config.yaml
n_kv_head: 1
positions: "rope"
qk_norm: false
attn_scale: 0.0884
parallel_block: false
init_std_qkv: 0.0233
init_std_o: 0.00458
lr_head: 0.00758
decay_shape: "linear"
train_tokens: 849500000
dataset: "wikipedia_en"
Each number is 500 + 40 x the weight over its row's rms, rounded and kept within 0 to 999. Layers, rows and columns count from 0. Numbers have three digits each. The size before them is the row's rms in percent of the matrix's.

# layer 6 MLP down (transposed), 2048x512, rms 0.0802, rows 1119-1168, columns 320-383
103:595506549552460534476468563502474554491473453444473568551536493507514429501474468511474496544484511484480532523512484536457481467440562582492495519518536502516491504551527565517482511534405474
100:462474543581533465501500565540482443497525576484417484541502547494528533489463515480509519491537502458465465542421578481439524455483480502482539482462569491509466545506520542474559513526489502
096:503602469611522474482544519495531537518463466570482380523454520462425504518532437502519488451492477511518505504492553590541434469418439452528499390510485419523502524476433532534508517468469434
107:525488533485483490472450524503483548506434437509414425430484434509515534475514453563476533502439535450541499539520513490493510523541518448478487499503480507532558529567522511524410523501529502
101:536428508471507506501527496565519500466507572471508504465460427490457503501484500456490442491485537526544542517553502464486555484591540471509520482508451512471541437461545495492527531511449517
101:539551578533503480455478498472474519452474565520497529525531569526587553436555501496468554525521451436444483394456492447488440482478459506606487505569543492477542488466455526470519549473451506
102:516504483529512495513505486490518491489466506550548611477542478489494499479547519452476500419428525484465510540520489457494529511513477506498552504480544493443445481533511484534451499426572511
102:596502473459537593494451492573508486534523582465455552528492466534463487553460490476482536549506484504507453450462416549453457474472529555517479464466506494466515466537504546412470482489516455
093:460518462545428542535528532427524427538431521510481544466507476505548496518469503530476504479478466502521496526499503513504466455424534494437541470496443507491467551492504531594540489474489426
101:453456466522500505512502476485481572421541464531493556458514477445607453411423513546540511520527479495546475486482496561504504497494468504515547507555437482475493481413540472432457496525554462
103:489428439513493425540546476546476515573484526574440519465567497548416528514559461478498534548521564533504488534541497507539414491558453522504486448492590531501457506508504429481457489529525513
100:496540487534529529505549550511445531396474534430516560529533531483486532403478486478452491541538485507515477571480503439512538487480496527420441515558501506451479546437452479465511504487543513
096:510535460527493473590539571445496439543524527485554517520477538524525458516539521515541515508503430461510467512508440577501516491486528429498499484473463529536519479515485535458557503491563515
096:496514451549458466459506557442540456501459475466513483523462466505477483497432566565512494508471511473470482498407499513522534484499478535484494522526551576431490515470514502468530520477504424
093:502575582534514489507469497517503538571516485513496479489599500503477481426465511504454518459478537482457541493499507568502498489527507472490510442516475497523518483520449460514537571452534535
103:577572445417488464472463469500546441514449491515531514577467462493505579525521473485538540476462446567498483536489569556479562484518436502518498511515405479424537489474518479472513504479543496
103:444469462472438489503490529505565451505480506525441550451454507475480533554522494508499520453460490486520534503500473514457494555445495443490512380442487516515545494578502520434484486536427560
119:485489557554520520513540499424408542466497562431540478519501500487575479457527560477475545509403566535477586485445465471506505445534554490523538539469589500382411526528503457497466462541530431
095:446409520479532476508539550450507445548453457478515453507512470529533503398551450454505456471459463488505435500553532522520516481494478554526469474458514508492495521550523456506460523508489506
091:438516478489500467483584523500536473460477512500494474489547471485450542538476511484469448522436518523500511518482415520544507557500505519524423460462532525540442513492545482527480542552534491
101:491535546508458484474519458508472536485392472497532551479539486491454499534463561451516542497469492494453467505491525514477440499498437485480513518485542445475494509562567451490454464452520542
095:523500526535496467477546476514545432537513479455466543490514464520465623517509480520458417525423545465510513525560517473522518534529536528496484484420472557481584539470464478466484548508601554
099:446407503542483491542552480536512483451457467442488508543451471440492475561463545444557495515445466558534557550489475517540496534519591551530548489513473530472458477465490458478430540522518526
101:475545458495476523513460550424480542552441476505494502509553590481534519486515453539495468520523558507587510538471483486458512434495556509547542550484494461408512474460488543458536493492445488
100:485520492534536549516473462496502541518512469501485510558494488484457514475433505458497501463546466472483528456462458565494546498503527535451536497501528451479484412543477480510536499530521468
101:407529511521517459528535520520486503595538560505526473555466513537532491486547559497524490532546487556491571442498434436543515547493518531538491499527564482538553561534520466504413481503553522
102:530490510518495453572441547552440572476481415488447489519480493567469528504525487523547491523463450471488468540461539498443492490511411581477480465478452488499587486495543419528509536456483484
103:501483484547563450500556512540512477512438489519512580515582477507485522538479532608515509531562497503546467536497532446535491521519511551477466494447565524526452528474551431436528495419463513
103:513469485510523500399469549483529604486518473508483492524563493505540515524508551585545583546460503535525547429458472461503456441539485474402506511521528465523498521503505570520472523504544503
096:553491554533543501498487462469505452538517509486518524459517517472519443474538538479447506492527538452529515489526572531465504471529532517524487476476531524526494527463469482478618585464414545
101:414571467591512430545510535544415484500472460498550478517522543531425425466514496554498477540522497463479526442453530531451526550495540490495430516475570486540487498433443551467492562524538520
103:500547484563567522460452544460487513511433669516459512456514470490536512506534502544432502473587540535504459458537457445540493482560517529569491487495532434512474535515499483557496611428549583
102:486500508548554552468436549516557585556560469504465474485433473522509468495458462530434489491435440496491555464507520494528523496498520510549435549510503529553504467508551444523498509487546538
095:463487499446490494526492514590475462536490518473438479509559520547466577418608518458491507500526427529540522572476535509497486475460469519529554449464539498519507463503471492501530486535450518
095:461572583463547450525509460520485490519485444494510523460453514499520558491513503472550455486445495442490471399521431506510487514490535511510399467555470488481514563468573549544597551527484489
095:428523563534495532492485484454446566534519505465457486492522537519509520503562494483504441534461507483478480484515551510536484467486512500510480506534472493465385456517519571512454475546473424
100:520508483466498544534468473525531457525581552419536495495419489535486548536507513539484520425534553468539511565507568452439522498503488527548495612609511550499534540545480559498499535499488459
094:520504402574451402486531518472493524520533501492478447457488513529461520448513516486547482520449510485486545472460469543557404456563499555516517512504494543455416450509544532528592509490489484
096:545478513384481419504552444515512465459518454477543534572499534535527491479559529392501491498526485505493562459541500545514545481599534481513522457483475550502486520536514483520508492460497461
097:571532564504498488611523482505521430496513614461520535566511490482518511473533582525491518457471447439483504495509536416495498522491537516413474493457447479435484420599437476440525542439507520
095:471461571572544554464485448497412485493503480535450485457451443592433545478487528470467463457455515520455475510468488476558550540500483500460543429448506532518490537455525426550466534403501551
111:500454467493433563549461477544531495450478497554507428474521420618516495525512523470508472411490496440492440474491474518417499532608480600460474492441438511547562530494537489531499486492566470
097:567493498552529476530539492542492497521531595506478492453534532513476489490430649476508475452556446505464539528531549470432510519483538514469488480491492582528485490491488496498471485483528396
115:479477432474499537473533480542465537535465446511533557456439464483559468524467459509477490466511554524468557541467509478436455494514596480419466480531465511479531559508429426459521463536445460
105:506486419454449461504437463484544460543510507503443522486489501488556485464504523438539470539470494532492477473534496427456473446471401461475469506526581476546499462537489545519478517556486444
091:455454515518453495566490521540435445491528494502459450465492507466470551492482541444551491474517446505523536478561536441541523517541512470479475539518501430473482539489472467454541523503517498
101:501530510553501469437401514473518457418475440585498491517495496530487484559537472511517496495452454410552523471494475504438492409488524478458521535461481526540547497468480447513484501448519480
093:534552440552478547542468499504535531519516592514536519480439454457449474476478511528493541581512500492517491487492466553491525484525474505490560471525507485469559458540460539506481477510523590
092:516467527552438485512473514497492498615482581550382500527446478581542493549514523495585483539535443562542515522511501514541492502455491435484557512464490431537510544509482439517512455478530505
098:447503425535485523539486518562486522505513537520437439476536555519501512525521522501569558468414472581540466492543437429475491571523484527497500517473523476497538457520446497460558500481574540
# layer 6 MLP up, 2048x512, rms 0.0815, rows 1120-1169, columns 320-383
105:475491487534460466406491443484495508499419481494542516491558531518549492527503463495525571513524488501490503459597517446524448425565526540560516579479495519552484518531500456448410575487454571
101:562444516473526501514429483486506476539499527458510541518551514522511550501497527542482562457514581447478534456519506434410503459493526615491528522431578542500521505523542467453504460480607519
100:499536466478476475489447494495491530543470490445514531519497457511499467475502501428402442464519533423533500478521480501445452481449456528471458469480508490482561560571519500487465530503469502
095:526479430549588469501509416494382477459521479472456573570476545587541487493513514531543521474521454495542535430500461460489488503470451474548518532457552507517426516506519501480470475476569514
094:475516540506460456492459504505550523400569482424537519447406554431502560487476547547564473478517553464515461523527484535517481506530505511424504544539497434511550539499507477549647493487504519
109:524517520489488504508486537518471503479496500415457500498460468466514504475506486494485493451467501554565535527464420497508551548484509591429548496537494502526483511497543444492556456471502544
102:532502452468517499532563477587486480477524523474520508459548497540456525490514507545466549595466453483503484518498484504586513492475507490419513511513596590536488530562489499514577447489515510
092:493521452497516579541514515518540500532531474455506483462452484510490501512526452554530480486507463504535500560497487477539471517532508481520509521456453511515610508555483455512454516485522517
095:530480495455558527520486509500475436505401470462558535504521477523521489519510503526554466418441519469449435410461515537504530514496496533519453492546531571507454504444535498514520466470646543
099:480549412535497452494493497477524522465432468581490468542530561525497533539402513546457517470488508522557448478493468500572584447597517463457514466424490436509459506505439534518535579450500448
102:416472575464527549461506535508537551543437470462504477482442480497509533528508513562474519409451536506477543486496531483488512453471518473508448495531470544591497521494522532466412504604547508
097:459526497491556462538462451577549461517474487428443468501433502462524545466503495551477567479485570475468606472541484458529575464548427460546509463528469428485547533557472478532451467512477463
102:504529514507432502475526487518521543560547490488460437516501535516489475518542556464487518551504517557510485467532425455464493516532435498456502444537455497497525558504516462489500556505397479
102:483384483502493492559518477496539480412512469524504536501429448517479501579484463485524496569548444548515497457489443434588511505450434501493466529528493478421514528583517524450448480528472452
099:483554489530558453520433478543508501549530516547588571529593549579474476458568459540444491519490504522526483562511514510571498508529494532516395541473547477542507416563455464506483417448534403
098:420541516508545462434392584468481562472499504451540493450568525505492536477485492522501551460481556565496539513520408538488452549416460520539468473611542473456487495484492512466498527481480535
105:482411585492395477491542429493449528461476507433477544432544498532526432546482493434494498517417464573499493531436488425471485477521536449467532545523507525508439517475477466545478468456560506
094:527546467499545470426555510536498459532463474510536398542504508514415513500461584540505452459460455430496445533440411540515478543529498469514423475416433538543490496463486497467517471517460459
105:558426506424482480471493450500547540551477514585486480543506522507526420479499453526481464493525595415536456574530552499462511517496486485514553559502444436463495519505542572493524512457455499
100:494498571482457477527472536493513513441466528585496510431486497523547507522506572584472486558485450449499484457483418454520456483440475514459534469475426505498520461524499441427501504573479535
096:509499483499527468486527537489521557532485547539525497538423433582522495510494520432520488523516476477471459394481499557495505509453530478560532466483515440460421468567550495562475451418445484
103:496521528510518591494486466509473538460512504477542456483511492562551515498577517454532523504541552477429459530383506482513455465474496553542484500482528519551482446422526496539576492521492486
101:435576494431414491499446389455446552516470488522492459500494479554521389540462507382463530495509501545538468489504504466514432436521490520437491506487493520480450490519438451473523507519538516
110:537549473541489473470461455512392516528505521525511493480474447459547459485485496502498455440472520515526478502497515513522499575496474558487540581482449538489495525491464515510420464495523532
092:448492456524492482497457496495486512523500507509506467487528470544490589428445485527444563497497483481518484549463502458480498472524528569536512495505499532545493513514495528532546559504515507
093:567412509431494513502546527585397518443440470458488538572488514504542514465507548507527521492506470511518447536442509456520481483540444501527499507505440500520493461488548467431477496493542484
098:455489525589419497503492495508503484464499443502465491483406532506503454534513572440478469486545495508455452495419480557480462503427441567489514477590527543460471477516491567383470567575561587
101:524464446469455492471470476508484387444545512424535577499467550556496490511414461456508545483510517549487517523522513542504492468519422510537526484456480547531489464519551516493553497518560458
096:564423548550451509460512543492472532490500489536495516497479408461441544519524463537572452483545497475448406450447541519450529486512500493502604533532499500429537474498579427455505508493526552
090:487469478526412513525440498431496530567455496464505458500528535430514556493554429449456485554442482478457540454462476560538462488488487511475488522491425546543450455472496475560508448614586463
109:516461479567498550479515513500510435466452433469484533542543532564493486462469525552477492437503523510510544505499467424522484543493513516447529447460493469569540425517531454417414403434536470
094:491536530525494441475531479533534437502498553470537496468465509454517572458487538458538521517528555498476551480469518573480569482529530543487553578458529423548518442475444457507510483454520482
105:469521545533544433481518537463485489420435506529417498533495527490509499511434468539506469510478588488484510479457560443417517491467457458546541517562475519485506533526537463517555466504487467
091:523443470469406514534388523469537506498502519593490505572506527481518459505500493492460534488532557410475457474517586455558480475440498481530527565472538545532484417514429511482464464497487468
096:507456500485475464495541455452519543455487514504430523533445510423592504502428503482536525549446550495557558494506422517399538449510469529486498511500463507549532572516495507484543487549534555
095:482524542502548566544506456504494496541496536516500589467520512419579473564511487471442487443489482433426420498501404533594421523538515518594555452485520516578423488488511501483480477470470426
100:518461515470495523522492505523526534492432534482498534513491480531482462493522481558493490539461469543506436440526506496496517469518500473550584477524462447566529503498505502455478503455513582
099:507510526498513508463546467545525516549497457486523575527504515420492445519475524521489533482532429529435492439523448619450476522531501480517457515462531533527540534441480511425544543432433576
100:459523501533472500562529517470504479530439440501542496494444511504533496514405485396565542533488522522518463527483444502571427492530428446508565500526532544486528503485559511555497523526449548
093:549460460440439432504543489494515452479488551522522474583519575413478481505455467489523512551580544537505509446532518566502481505518511520463599490544475377466480538533438559454522569565503483
106:448512559497532514391404487521551466542481482541518493500433461491549510538457448487470564406498532527476502526533491519509496450535450430505570537503521486599454533480463525614526502593411503
120:512527477444507487444515524463509486456541488468481513461408389494502485520580407545481565526512480461541483514507477442520500404455496427505555527503536422445501538580553469427480442462483470
107:555509522485484501538507483508485500469460486497486515462522395500474575456550543506510475552498495505575476572546530471530439588480522546502517570523430501513512449530534499450519534556491543
108:440498483470469484600510499474433453464504547501521524476440446512424501505505518550538471525598489471494462465502518517492519505529481501483539420441530463451416505521462489473479449553475551
097:533504557463497452472509499494553555503530499567501461441501518493420543520568526458481525502573561451541447511536480486480545537519472542519484581507532493494500486496533501499553510529405547
104:505523510524465527496549518511445494456455425518482477512461513538494497526502501523521430459480553516599522591550476511597489546485521487576502488480486536480485526569544509478534473616478497
093:481495499445496436457497524519433499486460488477466458485509485566535505487471509542544482422530558506469505527464494368534497466438429476555469505502461540506473506442574526447513565492477531
101:434490457429525547563522471517524509434515430487444545473560468460499533488505504518424550471443534463439481478508516478450502528579435538517535504525446518470452467503567572513493545580485513
100:537461497441528515522487419511527445393526384491482527494461498520539529501524564482516422477530533539524483473489487555477473498477485473493521510435534537482397534468518535515467474578498465
105:520478536507469496513492521528438451475436513466526538584543541515474484508463544471515478497471526478492525514512506457537423447529480483490516545430455416475519481500492459503584475460456505